{
  "n_layer": 8,
  "n_kv_head": 4,
  "head_dim": 32,
  "norm": "layernorm",
  "norm_place": "pre",
  "positions": "rope",
  "rope_base": 76200.0,
  "init": "orth",
  "lr": 0.00784,
  "beta2": 0.95,
  "grad_clip": 1.0,
  "warmup_steps": 200,
  "final_lr_fraction": 0.0,
  "steps": 4954,
  "dataset": "wikipedia_en"
}
Each number is 128 + 24 x the weight over its row's rms, rounded and kept within 0 to 255. Layers, rows and columns count from 0. The size above them is the row's rms in percent of the matrix's.

# layer 2 MLP gate, 768x192, rms 0.265, rows 383-406, columns 96-191
size [ 80  91 108 100 124  97  95 111  73 100  97 112 103  87 107  89  97  82 104 108  90  84  93  92]
[[160 132  88  62 179 128 101 121 145 137 101 135 112 123 114 121 162 111 139 130 165 158 114 157 133 130 113 143 116 177 170 137  73 139 129  90 116 132 134 145 180 160 147  82  97 118 153 101 122 104 129  85 134 161 115 140 147 120 149 121 145 147 157 111 124 119 119 123 101 140 151 143 128 139  69 131 172 136 125 136 147  70 158 177 112 150 135 136 147  96 144 126 138 122 115 149]
 [172 130 148 133 140  87 113 140 127 179 114 156 144 129 114 146 131 168 139 146 101 158  91 138 106  98 111 125 148 126 166  95 127 119 116 148 137 118 124 163 127  94 139 132 126 150 163 120 160 161 146 145 125 116 109 124 159 134 140 133 113 139 103 111 138 129 104  94 122 153 134 132  86 148 132 112 101 122 162 129 149 140  95 144 144 152 123  86 147 121 122 142  95  96 182 133]
 [138 151  90 100 173 132 123 119 135 132 145 118 116 127 126  96 151 105 103 123 115 128  90 107 114 151  76  81 154  95 148 132 128 143 158 113 122 124 121 171 143 126 108 122 146 111 172 120 103 145  98 136 113 135 130 132 113 117 137 172 159 114  89 144 133 169 114  96 134 145 175 135 164 145 153 139  75 111  87 124 138 131  96 115 145 118 144  98 118 103 122 134 162 133 138 140]
 [148 132 131 115 159 102 104 117 109 120 101  96 139 115  86 151 142 113 167 128 125 125 128 123 109 164 216  71 144 139 100 128 111  79 132 117 137 147 103 128 102 109 136 135 152 112 133 141 113 133 153 106 174 150 154  97 115 127 109 124  81 130 117 136 134 120 176 147 168 101  86 153 113 115 111  79 139 105 115 132 114 154 112 102 143  98 107 119 125 123 132 115 130  71 162 187]
 [103 165 109 100 131 156  84 128 159 120 124  91 110 131 146 127 129 106 113 166 136 154 142 120 107 165 107 117  90 124 140 175 110 104 129 112 118 120 102 111 126 131 166 152 138 143 126  82 139 145 129 108 136 114 105 114 113 151 120 136 169 135  98 119 125 128 122 106 166 133 159 105 149 186 153 107 117 161 139 146 128  75 142 131 112 163  95 128 163 110  79 119 114 134  94 103]
 [122 163 118 116 114 117 129  94 125 193 164 201 156 166 112 138 121  91 143 129 122  90 136 171 104 132  96 134 133 114 129  97 123 104 105 132 140 123 117 110 118 105 110 147 133 154  94 139  86 104 102 139 107 114 126 132 122  93 167 160 137 143 134 149 134 147 132 152 160 134 136 174 129  97 188 110 134 150 109 121 144 135 130 165 160 142 157 129 162 108  97 101 133 118 120 118]
 [154 106 134 126 134 128 194  84 165 141 142 128 113 156  92 128 132 105 125 155 130  90 158 136 104 128 110 134 139 129 171 156 151 139 125 158 129 114 117 156 151 144 118 128 148 160 132 182 101 113 105 143 148 161 164 129 104 136 104 115 125 139 104 160 115 115 116 151 131 100 126 101 125 121 140 110 145 110 132 122 114 134 110 153 138 150 151 159 108 142 145 142 119 129 121 108]
 [ 91 118 133 153 139  98 143 104 124 112 120  98 136 145  98 112 130 110 106 142 142  90 108 137 144 145 166 127 107 151 141 117 107 143 124 146 125 149 126 146 103 155 109 135 130 121 184 139 132  80 140 129 122 131 122 119 141 161 138 124 117 104 148 186  86 104  82 186 126 115 132  81 118 138 141 174 104 134 134 105 111 111 168 119 202 120 154 120 149 117 138 136 122 155 119 112]
 [175 132  98 120 167 149 136 183 123 119 131 152 122 128 121 101 105 102 126 133 138 124  83 143 144 146 122 131 106 170 163 152 189 158 143 178 117 129 132 156  83 186 155 101  97 172 136 154 128  99 110  75 132  97  88 158 127 127 177 135 143 155 134 145 144 157 124 148 179  85 151 119 163 165 131 164 135 113 122 149 123 144 113 113 134 150 141 130 114 108  98 104 105 124 107 139]
 [146  81 116 158 138 155 161 137 107 117 167 126 194 158 127 115 100  81 200 149 148 142  91 114 129 145  90 103 139 132 145 128 132 131 120 138 169 113 144 137 141 176  85 117 126 142 130 132 120 152 108 109 131 151 143 129 200 128 133 128 124 142 134 129 114  83  96 119 106 104 130 133 139 115 165 152 140 121 140 125 135 138 109 114  92 109 125 167 134 137 127 108 134 154 129 134]
 [143 118 158 124 143 106 125 162 171 137 126 149 124  96  89 143 153 124 178 102 109 104 110 150 131 133 152 117 124 101 176 150 148 121 120  83 125 124 156  79 124 148 124 156 118 107 138 152 128 160 119  96 108 133 119 109 148 157 142 154 100 146 141 156 106 186 111 119 113 136 105 166 104 150 131 133 111 134 101  35 146 127 108 132 113 117 159 124 151 107 115 155 129 144 103 128]
 [ 95 167 150 151 148 137 140 149 131 122 112 132 122 114 128 111 156  80 134 149 136 143 142  91 126 136  93 139 151  81  93 135 105 100 124 154 145 147 124 185 130 133  75 173  84 109 122 107 101 142 120 123  73 131 111 131 176 139  96 142 147 109  97 154 148 121 170  96 154 147 118 132 149 117 163 128 118 148 135 102 102 151 150 132  89 127  96 128 109 111  86 112 144 133 107 169]
 [124  99 120 123 169 121 160 157 113 160 113 106 151 130 113 102  96  99 125 142 139 104 171 101 113  69 143 125 118  98 127 162 136 183 164  94  90  76 132 115 143 144 129  93 113 123 157 127 143 126 130 142 144 118 162 129 119 118 108 115 168 117 120 212 136 176 165 185 145  60 160 134 118 131 141 157 177 108 156  96 121 117 116 133 134 150 128 183 127 121 152 112 124 167 133  79]
 [133 124 108 173 101 116 102  77 133 124 143  88 106 120 140 102 152 103 157 136 146 118 135 152 138  92 102 126 164  96 136 116 132 124 119  84 122 202 100 118  90 102  79 115  83 154 107 145 106 168 129 126 101 115 130 118 151 120 146 118  93 126 117 118 154 158 141  99 115 118 136 162 130  97 110 149 125 118 137 135 142 114 138 111 105 137 137 127 109 119  98 127 132 165 132 108]
 [107 139 147 119  84 122 149 145 117 102 150  81 118  84 118 101 109 146 134 137 136 119  71 147 117 173 128  63 105 138 142 128 129 129 154 114 145  91 133 121 139 117 165 117 134 142 148 109 104 133  90  65 135 136 115 152 127  95 138 125 152 144 147  85 116  95 136 110 131 135 155  94 157 129 182 118 153 112 103 131 147 125 113 146  94 130 132 142 152 125 136 112 146 135 168 125]
 [128 151 130 130  99 122 134 112 134 113 118 108 108 114 160 136 162 134 135 115  95 101 169 141  81 153 115 180 170 129 138 122 125 166 125 139 126 119 152 113 145 144 118 115 136 136 138 130 105 129 147 132 111 111  73 147 145 160 128 124  73 115 173 166  78 103 143  80 130 113 111 123 141  87 118 192 161 137  97 113 118  79 132 143 101 116  90 136 102 111 143 103 146 101 137 124]
 [112 121 115 114 158  77 116 113 146 131 120 118 101 105 100  78 133  78 132 110 151 145  89 117 122 159 131 105 117 112 126 126 113 119 107 118  79 120 125 157 144 106 152 131 119 119 137 142 149 110 136 163 151  97 125 121 162 159 163 152 133 103 142 128 112  76  82 181 139 133 151 101 159 136 116 121 148 138 139  85 148 145 104 135 116  59 114 122  89 135 110 141 137  84 119 162]
 [125 103  83 100 124 125 124 138 150 159 153 126 122  95 122 127 107 136 117 147 151 142  93 124 164 133 111 101 125 100 117 185 154 137 138 106  99  95 130 156 138 112 134 128 114 106  83 144 165 130 132  88 124 126 121 121 108 105 117 168 129 143 103 125 130 149 123  36 143 166  95 115 122 112  98 155 109 158 119 137 178 107 135 134 217 148 128 108 168  99 129 110 135 151 117 128]
 [164  83 116 136 126 135  74 133 126 133 127 114 150 156 100 139 141  94 144 159 121 141 168 135 138 131 120  96 116 161 103 132 132 122 114 124 134 122 112 196 137 134 118 139 103 129 139  94 117 107 132 114 128  98 183 168  73 120  84 118 167 118 122 131 120 143  88 105 105 148  97  77 144 118 115 120 109  95  86 109 137 159 124 142 139  99 172 162 123 131 153 143  89  89 171 143]
 [116  97 178 115 126 130  99 154 134 143 107 142 143 154 167 152 174  79  99 121  91 130 105 134 143  94 112 128 140 129  87 131 119 128  92 134 114 110 120 128 138 119 111 178 149 155 106 115 175 108 114 146 100 114 151 124 122 143 153 106  84 147 123 118 161 186 103 109 104 165  91 125 141 108 126 115 116 170 118 130 101 145 116 107 100 145 118 129 105 138 121 167  98 126 118 161]
 [127 158 153 145  74 116 138 110 165 119 139 107 126 128 148 129 129 128 134 129 169 104 103 136 114 173 104 154 179 114 103 115 118 131 132 118 117 119 121 146 123 150  81  97 139 141 122 148 131 122  94 150 145 149 138  94 103 130 137 199 126 112 123 164  99  97 135 154 151 124 104 146 151 103 147 139 129 117 140 131 167 135 160 144 129 113 139 137 131 159  97 104 162 147  75 119]
 [117 138 131 152 104  90 105 127 157 105 106 121 124 142 141 159 117 145 173 143 133 132 115 117 109 136 164 120 107 129 132 139 159 139 135 114 117  98 155 130 146 146 195  86 108  93 118 126 141 116 136 118 133 108 131 110 116  92  99 110 135 125 125 105 129 145 112 120 129 172 114 112 121 152 144 104 111 141 123 107 123 133 144 128 147 137  95 141 123 105 123 146 129 109 155 129]
 [ 81 109  98 150 127 109 179 158 156 172 134 132 129 149 126 107 142 138 138 129 100 114 109 122  91 113 104 116 138 152 111 164 139 146  86  88 123 110 125 121  90 135 123 114 149 150 143 141 164 112 107 163 134 142 130 133 131 131 119 111 156 135 161 147 150 117 133 143 145 117 121 147 110 156 145 133 142 121 110 170 164 162 116  68 175  67 128 123 112  94 160 152  92 155 127 151]
 [143 130 119 109 129 116 102 161 109 110 116 126 139 138 112 155  95 101 153 119 110 135 176 105  67 137 144 167 120 169 168 132 137 176 133 114  63 154 128 169 134 167 114 149 153 143 118  78 132  98 130  90 113  97 147  85  97 148 115 118 105  89  98 186 143 129 110 121 115 131 157 101 117 155 130 107 104 131 121 100 102 122 123 145 160 149 137 189 157  79 178 137 112 155 116 126]]
# layer 2 MLP up, 768x192, rms 0.252, rows 383-406, columns 96-191
size [ 85  95 104  93 109  97  99 102  78  97  94 108  98  95 101  89  88  88 103 105  94  89  96  91]
[[129  97  86  80 166 125 124 106 111 110 133 132 105 136 136 106 183 138 141 133 134 128 114 160 111 110 137 118  78 155 215 153 107 144 123  62 131 128 104 122 159 154 135  95 114 114 112 140 139 119 151 145 147 140 148 155 136 120 157 129 109 140 168 137 151 115 152 114  77 130 155 146 125 118 122 166 137 128 138 107 140  75 155 138 139 151 122 121 153  97 153 144 178 102 142 130]
 [144 121 118 116 125 133 162  96 116  93 160 128 144 127 128 146 105 122  95  98 148 115 105 118 132 123 156 137 123 174 115 167 148 129 131 104 117 123 129  73 143 116 171 160 153 121  88 127 106 122 128 122 123 157 193 106 137 151 120 134 130 141 187 160  87 120 152 132 144  79 147  95 147 122 113 107 117 107 137 130 122 114 134 137 145 111 117 123 104 142 146 178 127 166  80 104]
 [132 153 136 116 174 154 109 163 130 135 128 157 138 136 112 108 129  97 103 118 108 137 106 141 123 110 128 133 133 139 141 139 151 125  89 117 139 115 123 104 140 135 163 128 126 175 137 107 149 113 105  86 152 121 141 133 133 142  87 126 131 129 150 127 110 110 123 102 155 114 135 138 145 152 139 128  98 130 143 122 144 106 132 135 110 136 195 103 125 107 143 151 123  89 165 120]
 [127 101  83 119 130 138 103 103 127 107 200 145 156 137 129 173  92 132 110 140 148 115 154 129 170 108 121 117  99 118 120 107 110 138 105 139 137 135 128 141 151 112 128 140 135  95 129 154 105 141 138 117 118 135  91 183 138 117 177 127 146 131 184 132 125 159 113 162 121 140 146 104 141 115 159 163 155 158 114 107 154 151 105 118 121 129 104 140 165 187 128 134  92 141 124 126]
 [134 182  93 109 109  71 104 142 121 153  98  97 164 154 133 118 154 146 103  89  99 120 123 111  90 123 127 123 172 133 113 105 143 124 118  74 101 152 139 112 134 138  82  80 120 144 145 139 147 135  98 141 136 154 140 139 145 100  97 142 114 141  88 114 152 122 125 139 100 137 146 143 115  88 112 152 131 108 151 134 156 143 109 110 158 145 157 156 109 140 130 166 116 166 119 146]
 [182  73 118 164 140 151  84 120 149 115  98  80 147 113 146 129 123 124 129 107 138 133 102 137 134  91 134 149 126 107 119 175 103 135 146 154 113 161 147 145  98 127 184 145 121 120 151  76 164 139 137 105 145 172 120 124 119 131 115 121 104 126 153  91 111 132 163 128 168 106 109 108 142 142  72  96 140 128 133 147 123 113 151 126  77 125  95 151 123 140 124 119 153 167 151 143]
 [135 134 128 145 122 162 169 102 160 137 129 114  85 139 142 121 162 137 148 119 124 144 104 111 136 113 112 100 126 149 118 130 184 149 108 160 167 127 171 107 132 154 126 129 125 151 144 178  94 133 142 137 125 149 120 174 146  93 109 131 108 164 134 124  89  95 139 130  71 113  90 114 134 115 144 154 133 109 135 115 144 117 113 134  89 164 124 124  78 138 122 157 126 125 111 106]
 [125 160 113 156 125 121 119 116 151 135 172 116 145  83 148 150 115 120 177 121 148 165 110 163 133 120 140 130 116 130 126 173 144 133 144 126 133 141 151 147 177 124 105 145 124 134 109 136 102 132 145 124 135 161 105 126 139 117  95 159  89 139 126 120 183 117 131 112 173 149 123 135 132 149 153 117 117 106 119 114 158  87 127 150 124 131 155 130 137  69 165 158 104 138 122 144]
 [194 123 115 111 112 162  83 133 119 115 148 143  83 115 124 117 111 128  91 112 140 112 117 120 157 131 120 133 127 190 145  96 164 106 154 190 118 132 152 173 109 169 148 117 137 156 119 155 100 148 156 120  90 106 129 129  91 131 164 141 141 147  96 134 154 113 124 171 178 119 120 101 169 146 132 159 173  93 134 154 128 159 127 134 129 125 153 146 141  97 100 114 103 126 122 162]
 [101 126 116 127 127 100  93 148 110 136 146 112 123 120 120 136 108 102 120 128  91 100 168 133 121 110 134 118  93 104 141  82 122 139 122 117 103 135 112 154 134 115 106 115 116 110 100 112 112 111 137  84 100 114 101 115 173 105  99 112 143 134 120 135 138 140 107 148  62  80 157 152 142 137 166 122  74 149 121 164 115 151  61  64  97 118  94 122 148 133 138 162  97 126 155 123]
 [133 125 127  93 177  88  73 113 126 120 167 116 130  89  94 133 150 120 134  88 127 133 112 125 166 146 156 104 109 119 152 155 145 119 118 106 149 148 123 134 155 122 103 162  92 110 123 143 144 136 130 134 180  84 143 142 139 116 144  88 141 137 182 103 126 179 107 142 152 103  87 133 121 130 140 133 183 128 115 116 144 108  70 137 127 111  93 132 128 185 129 137 160 118 121 108]
 [101 175 109 105 138 163 131 171 132 116 141 111 135 137 131 162 115 129 118 119 143 148 133  77 140 158 103 140 130 143  94 163 129 133 145 144 141 139 123 130 161 144 108 111 113 140 183  96 125 107 111 101 140 128 123 123 164 130 100 133 143 137 112 138 151 164 106 135 132 101 117 129 123 151  84 164 168 104 160 117 125 132 130  99 165 118  99 141 137 158 152 180 118 158 116 107]
 [ 93 135 115 112 113 155  91 112 195 107 144 138 116  93 114 157 105 173 122 125 147 121 102 131 129 145 127 134 110 122 118 105 153 104 130 162 151 123 104  93 159 124 140 155 133 115 107 102  94 118 155 129 122 145 129  89 154 127 155 153 175 147 133 140 130 152 158 207 137 114 190 116 131 110 126 139 104 180  95  72 125 118 136 103 167 111 163 114 166 130 165 116 122 104 122  85]
 [155 134 137 101 131 143 139 107 175 164 108  81 146 142  98 122  98 109 143 143 150 113 150 105 141 130 158 125  88 114 144 118  85 143 121 126 148 173 132 102 152 146  59 114 112 149 138 140 120 135 126 103 120 129 144  91 136 132 170 128 126  96 128 125 142 105 133 141  98  83 112 167 111 124 115 188 137 117 113 119  88 134 155 127 101 111 128 142 114 125 103 139  93 129 115 124]
 [127 122 138 141 136 151  78 127 133  89 132 141 166 146 118 174  88 141 123 124 121 171 168 120 129  84 157 185 133 118 131 139 105 136 112 146 147 174 139 148 174  86 143 139 142 110  94 133 114 103 121 142 156  90 115  86 158 107 140 138 151  97 126 113 143 174 138 103 131  86 145 129  91 131 116 152  69 139 131 135 118 160 162 144 145 147 146  99 136 130 126 103 144  97 118  97]
 [128 166 125  93 129 132 130 122 132 117 147 124  89 129 115 120 151 129  98 126 146  96 103 173 128 109 116 144 120 201 125 111 120  76 113 135 131 138  74 119 117  86 148 119 134 156 164 121 107 132 148 176 111 128 112  97 140 113 137 123 126 151 132 110 168 112 164 110 176 132 137 120 123 137 132 182  87 129  45  99 121 123 127 147 142 119 131 119 111  98 113 120 125  88 133 127]
 [110 190 141 112 145 171 164 137 116 115 121 104 165 174 191 128  88 148 112 131 149 117 131 124 162 123 123 125 153 152 120 130 104 134 156 165 128 140 119 113 106 110  93 133 130  86 107 105  57 128  74 132 133 125 147 121 154 122 120 126 127 149 105 143 156 166 131  88 137 135 115 179 133 140 130 147 153 121 116 178 154 115 128 156 118 156 121 152 142 137 138 127 138 144 103 101]
 [114 160 142 120 130 112 129 123 117 110 130 120 131 155 123 125 169 110 126 123 124 125 134 132  98 169 127 128  98 122  89 145 133 108 167 118 155 134 129 110 124 117 118 127 129 142  96  81 117 132 115 124 134 138 136  97 156 137 130 111 136 181 137 178 130  61 119 164 137 106 150 126 139 160 173  98 132 161 149 127  87 125 122 155  92 136 151  82 156 164 131  87 123  82 123 122]
 [148  84  80 120 141 162 121 152 121 156 149 109 118 139 111 135 129  81 149 138 122 170 167 115 156  94 144 127 114 159 115 141 144 148 126 105 143 131 105 145 121 115 138 154 110 109  71 102 133 106 112 113 118  97 138 147 100 116 107 132 128 137 140 143 167 150 129  98 108 146  64 133 127 119 103  94 143 114 112  97 122 121 113 134 137 118 154 148 153 124  99 134  69 125 140 119]
 [127 143 140 110 150 118 134 141  87 140 154 178 150 102 171 134 114 172 139 123  69 143  84 120 132  96 172 175  98 190 107 143  99 118 145  90 123 149 131 174 124 129 148 109 173 127 113 144 141 108 155  60 171 134  97 138 113 119 142 139 130 117 147 123  95 110 119 151 130 152 165 155  90 109 122 149 151 131 115 135 137 133  94 110 156 123 145 107 123 132 140 114 163 102 153 120]
 [ 87 149 112 188 119 170 117 105  93 147 149 153 174 142 124 127  81 146 129 119 107 132 145 140 153  82 113 165 151 137 136 163 130 101  88 128 167  99 124 120  86 154 108 137 115 128 142 102 135 122 168 108 130 119 142 117 142 122 128 105 134 147 105 140 121 111 150 128 121 135 150 130 199 113  89 173  96 124 111 116 142 137 103 129 142 119 173 117 130 145 134 123  86 140  78 111]
 [132 125 126 131 142 130 124 156  60 132 160 143 119  88  65 136 138 143  83 114 132 126 129 129 158 120 125 162 114 133 101 124  88 129  95 117 131 166 127 125 113 133  60 157 155 161 144 124 125 145 124  95 103 145 107 135 151 182 125 142  92 127 161 116 110 138 170 151  98  89 114 130 151 141 131 132 140 125 108 101 115 116 145 104 135 157 131 114 138 173 116  84 170 145  72 126]
 [118 147 132 145 144 180 131 124  89  90 148  96 150  75 148 127 118 111 157 148 156 138 164 122 190 140 127 150 132 117 158 115 143 111 180 138 148 126 125 103 153 147 133 132  99 125 157  95 117 163 147 108 142 112 136 118 126 156 155 116 142 138 121 131  90 125 123 125 103 124 103 135 154 112 139 126 129 105 160 127 108 107 132 167 105 186 105  87 130 168  94  97 166 114 106 128]
 [152  85 127 113 122 161 140  99 142 121 129 131 181 142 134 146 101 196 119 155 134 149 112 132 131  94 134  99 180 130 105 114 106  87 138 139 151 153 139 133 158 131 119 141 155 116 165 187  98 114 144 142 171 131 146 108 159 164 129 121 150 113 100 138 123 120 125 172 142 132  80 165 109 132 122 142 110 143 153 111 122 139 118 136 111 128 128 123 122 110  88  84 162 101 150 125]]
# layer 2 MLP down (transposed), 768x192, rms 0.224, rows 383-406, columns 96-191
size [ 90 104 108  97 105  99  96 102  86 103  96 109 101 101 110  99 100  93 100  98 102  97  95 101]
[[131 150 166 133 142  94 160 104 118 122 123  98 119 120 172 152 144 122 151 148 141 109 116 142 143 113 129 112 104 132 150 127 118 149  91 125 121 107  98 132 123 124 140 102 204 100 102 125 137 155 121 116 146 118 129 153 122 134 130 112 119 173 127 169 145 125 176 171 155  96 119 124 119 205 137 103 146  95  80 153 145 134 101  81  80 128 159  87 142 120 124 140 153 114 118 123]
 [152  57 140  84 118 120 136 156 151 155 143 145 137 117 146  75 147 113 138 111 108  89 141  97 152 100 159 125 138 114 143 106 140 182 117 108 127 120 159  97 106 124 133 127 138 114 103 134  94 128 132  96 106 123 102 134 125 100 111 134 145 144 108 149 137  75  92 112 118 123 135 110 151 128 125  69 126 163  91 123 131 123 148 133 105  88 135 132 135 165 110 118 134 121 116  95]
 [159 139 122 131 141 113 105 157  95 116 117 100  92 105 155 100 113 155 101 134 113 161 131 111 133 125 118  78  87  64 150 151 165 142 112 137 151 108 105 150 107 130 138 127  90 106 136  99 122 140 132 136 145 154 145  82 118 131 142 101 134 113  59 135 121 173 102  84 129 120 138 128 139 100 118 128 137 124 113 119 109 168 113 117 166  93 151 117 114 133 141 132 141  89 100 106]
 [119 102 142  65 138 106 158 153 141 123 139 146  96 124 157 148 146 163 136 136 145 130 147 132 153  89  77 152 124 107 145  90 119 149 113  96 129 110 125 130 126 145 164 133 114 144 159 121 173 126 145 115 108 142 119 130  98 102 107 148 164 141 110 100 156 108 125  85 113 123 113 166 158 116 142 147 110 198 154 149 124  87 112 143 129 176 134 102 138 100 153 134 116 127 155  90]
 [181 137  98 119 103  92 123  75 148 145 133 126 114 114  93 162  85 142 104 127 137 122 133 142 149  87 132 117 154 150 158 124  81 123  92 124 152 155 136 111 122 118 128 130 163 111 123 114 144 138 132  73 104 136 133 114 119 126 134 182 138 153 104 125 134 123 114 108 133  91  82 159 144 161 167 123 134 106  83 173 140 165 144  91 166 157 146 144 154 105 157 131 116 127 140 127]
 [ 91 152 107 166 119 143 140 164 138 128 124  82 173 136 133 102 149 134 108  91 147 126  78 142 119 133 128 136  93 100 131 128 109 106 166 119 114 119 156 137 171 119 154 137 144 111 110 138 151 108 119 134 137 106 146  95 171 115 137  82 118 128 132 154 133 139 158 115 107 135 139 108  95 153 172 116 122 121 134 125 113 130 147 119 186 109 144 146 129 113 167 172 138  86 138 116]
 [117 134 128 118 195 144 156 123 142 134 157  91 135 131 123 113 116 182  81 116 120  92 198 142 143 155 143 140 132 143 117 132 118 173 105 148  98 120 126 132 117 126 114 129 154 149 121 132 117 146 149  56 141 115 164 140 148 104 114 145 129 135 123 141 117  99 128 155 139  97 117 163 169 116 130 129 129 144 121 114 113  88 163 121 120 127  77 137 115 102  97 102  95 137 134 141]
 [120  99 148 151 140 136 159 121 153  93 144 134 127 159 154 151 125 125 142 133 161 165 158 151 124  88 109 192 120 130 108 122 128 147 108  87 104 114 126  72 131  98  94 164 153 135 116 165 103 121 146 101 162 133 120 188 145 172 120 142 148 145  70 141 101  96 137 155 142 147  67  84 176 133 139 111 137  93  93 107 133 145  91 128 135 159 140 133 128 124 118 109 140 148 127 151]
 [144 128 101 155  86 110  91 122 109 131  88 159 152 126 112 143 101 123 102  92 171  88 117 115 131 128 140 168 144 113 159 122 119 118 111 133 137  98 121 160 135 121 153  99  95 156 152 143 146 116 155 131 122  80 167 162 141 109 134 155 140 117 145 116 149 152 140 166 106 108 125 116 126 111 100 125 109 131 130 148 132 162 113 126 107 144 123 172 136 148  72 139  76 133 112 141]
 [ 82 109 156 140 142 119  66 154 104 146 110 168 132  82 132 109 136 113 105  96 122  94 140 127 155 139 142 100 114  99 100 155 123 106 126 104  91 138  90 100  69 131  88 148 152 113 125  99 112 194 145 107 147 147 143 109 105  84 117  59 144 133 124 121 118 155 109 164 119  93 136 147 120 120 151 117 149 157  81 135 159 110 127 115 118 149 118 134 156 153 116 147  95 123 125 125]
 [ 80  99 167 157 112 122 166 145  86 104 150 153 109 128 140 121 132 155 127 111 107 177 160 116 102 102 148 128 119 162 186  90  71 144 125 138  99  90  96 167 142 111 144 152 144 134 136 125 160 115 120  93 139 146 127  93 124 140 101 134 145 105 103 137 103 144 125 124 173 150 125  79  95 116 109 129 113 150 121 142 136 114 143 108 145 151 121 139 143 141 130 120 117  95 108 144]
 [135 134  96 158 111 125  79 139 151 147 159 140 133 127 116 123 147 130 106 116  65 135  94 133 142 130 134 132 127  82 140  97 120 152 188 127 131 113 125 157 102  85  90 117 123 111 104 111 176 150 141 121 142 146 127 127 158 115 133 110 120 145 101  93 139 121 110 104 132 105 137 141 146 127 236 128  96 170 109 101 112 114 121 132 125 177 162 131  94  97 129 117 145 138 146 145]
 [139 120 133  96 126 134  84 112  94 160 134 157 119 131  99 116 122 146 159 126 104 148 119 131 140 150 101 123 130 180 103 126 145  69 117 128 158 133 163 150 127 154 154 130 101 131 135  96 124 159 138 106 108 139 120 156 105 157  88 118 103 129 152 102  85 107  85 105 124 141 122 153 114 104 120 120 151 213 140 142 138 119 121 137 125 133 129 150 145 120 114 170 168 133 125 140]
 [130 128 149 148 119 119 104 177 124 143 142 144 150 162 149 107 116 150 149 136 139 121  81 150 173  88 149 163 160 152  88 177 154 127 154 105 121 100 114 112 109 160 152 120 115 133 130 143 116 112 118 154 130 120 111 135 129 103 103 140 156 140  88 115 139 151 170 166 150 151 130 117 132 143  92 104 130 130 161 105 126 144 115 103 158 132  79 108 131 128 114 109 167 148 147  92]
 [133 143 131 131 111 115  79 113  99 153 112 102 159 165 159 130 148 113  97 133 124  71 108 132 118 122 134 154 118 145  88 153  97 124 159 146 168 171 146 178 114 151 112 138 109 126  87 130 154  79 153 128  76 162 118 165 100 130 123 122 160 155 137 114 144 136 141 146 194 159 117 131 115 167 117 136 115 130 161 139  70 102 119 182 151 120 136 124  94 128 100 109  94 175 125 143]
 [175 127 149 110 140 150 177 128 120 104  95 154 111 140 130 144 118 115 121  98 196 172 109 106 117 140 124 136  99 162 123 114 106 131 106 150 119 157  91 158 119 112 100 114 163 136 152  99 114 108 105 196 148 135 158 134 133 127 126 127 151 120  78 105 146 148 133 121 151 116 132 159  99 145 136 179  97 114 136 116 121 130 138 119 124 142  83 116 114  91 162 111 145 132 133 147]
 [140  70 140 177 137 120 155 167 143 166 100 140 147 147 152 146 114 120 135 169 100 145 111 123  92  94 104 143 143 145 120 118  79 133 149 136 111 107 133 128 117 155 134  84 117 164 137 183  60 126 124 110 162  80  98 119 106  92 127 129  95 125 140 126 111 109 101 133 115 131 140 154 169 154 139 132 106 149 109 132 128 134 144 148 155 123 123 133 127 135 113 121 121 104 138 150]
 [152 108 129 178 137 139 157 103 133 109 108 107 134 149 125 141 105 132 121 142 134  76 125 136 117  69 107 115 111 103  90 101  89 123 140 148 105 129 117 110 143 112 118  97 119 109 162 100 153  86  94  97  90 127 118 124 150  92 127 127 100 165 122 132 112 139 123 144 112 131 187 114 150 169 177 107 158 108  94  99  98 129 132 147  90 146 155  77 154 133 138 113  77 124 148 175]
 [150 164 122 102 114 134 128  98 158 122 126 113 102 117 149 148 127 161 153 172 170  70 144 136 133 146 127 117 108 117 135 119 134 156 128 133 164 180 123 157 134 168 109 134 158 145 122 128 125  98  78  89 110 141 146 111 158 137 153 145 151 124 118 158 176 146 143 111 174 104 118 115  97 122 112 121 121 106 102 130  95 143 144 124 153 108 152 135  94 123 122 149 132 129 131 135]
 [113 131 108 116 120  93 113 118  61 132 136 145 167 134 148 161 159  67 140 112  99 131 116 126 154 131 111 126 152 168 143 156  91 157 131 150 163 128 145 124 117 148  84 181 105 136 119 106 120 121 116 125 114 128 134 128 153 103 136 119 147 132 133 142 141 160  91 131 129 140 101 125 125 122 129 124 157 126 127 118 121 134 129 154 119 130 147 126 115 159  98  97 141 130 122 159]
 [135 155  97 133 152 123 126 103 119 133 143 130 175 134 123 110 150 129 163 128 138 116 175 142 137 142 131 117 117 117 132 135 111 121 157 152 165 106  85 139 200 128 124 168 126 117 162 112 135 101 140 159 151 118 174 123 151 149 147 125 129 119 122 110 123  64 122 111 109 154 107 146 118 126 123 133 105 158 131 124 153 141  73 136 151 122 126 117 103 123 151 157 118 123 155 148]
 [117 135 150 140 133 124 123 151 138 173  95  91 138 106  97 125 117  79  78 157 163 150 172 138 132 135 118 109 160 101 146 130 106  90 120 147 148 143 136 109 155 141  70 120 107 125 175 108 154  97 120 136 108 135 155 126 128 121 124 177 119 124 105 137 116  97 137 131 102 123 132 126 100 158 122 105 165 147 121 115 116  95 121  95 144 135 143 157 157 129 128 137 144 116 120 113]
 [127 146 175 116 161 133 144 156 136 160 177 122 163 130 164 128 141 112 127 118 136 106 130 169 132 110 157 102 170 125 129 165 106 141 140 159 133  86  99 126 178 138 119 122 126  94 153 130  99 142  84 146 149 144 141 128 124  97 128 141 157 131  99 115  34 140 141 112 171 139 130 110 128 129 118 135 126 111 175 138 110 116 126 151 128 138 153 128 156  98 122 100 137 106 126 127]
 [148 127 126  95 150 118 139 145 173 125 127 124 158 109 105 152 104 110 141  48 118 147 108  80  96 147 135 123 111 140 122 139 122 159 121 174 106 164 126 155 133 169 146 150  89 133 176 165 141 128 150 124 127 141 145 148 115 141  98  98 105 109 138 138 104 115 132 100 129 106 150 108 147 173 131 173 150 110 126 151 119 152 159 129 156 123 106 156 121 123 165 106 103 128  75  93]]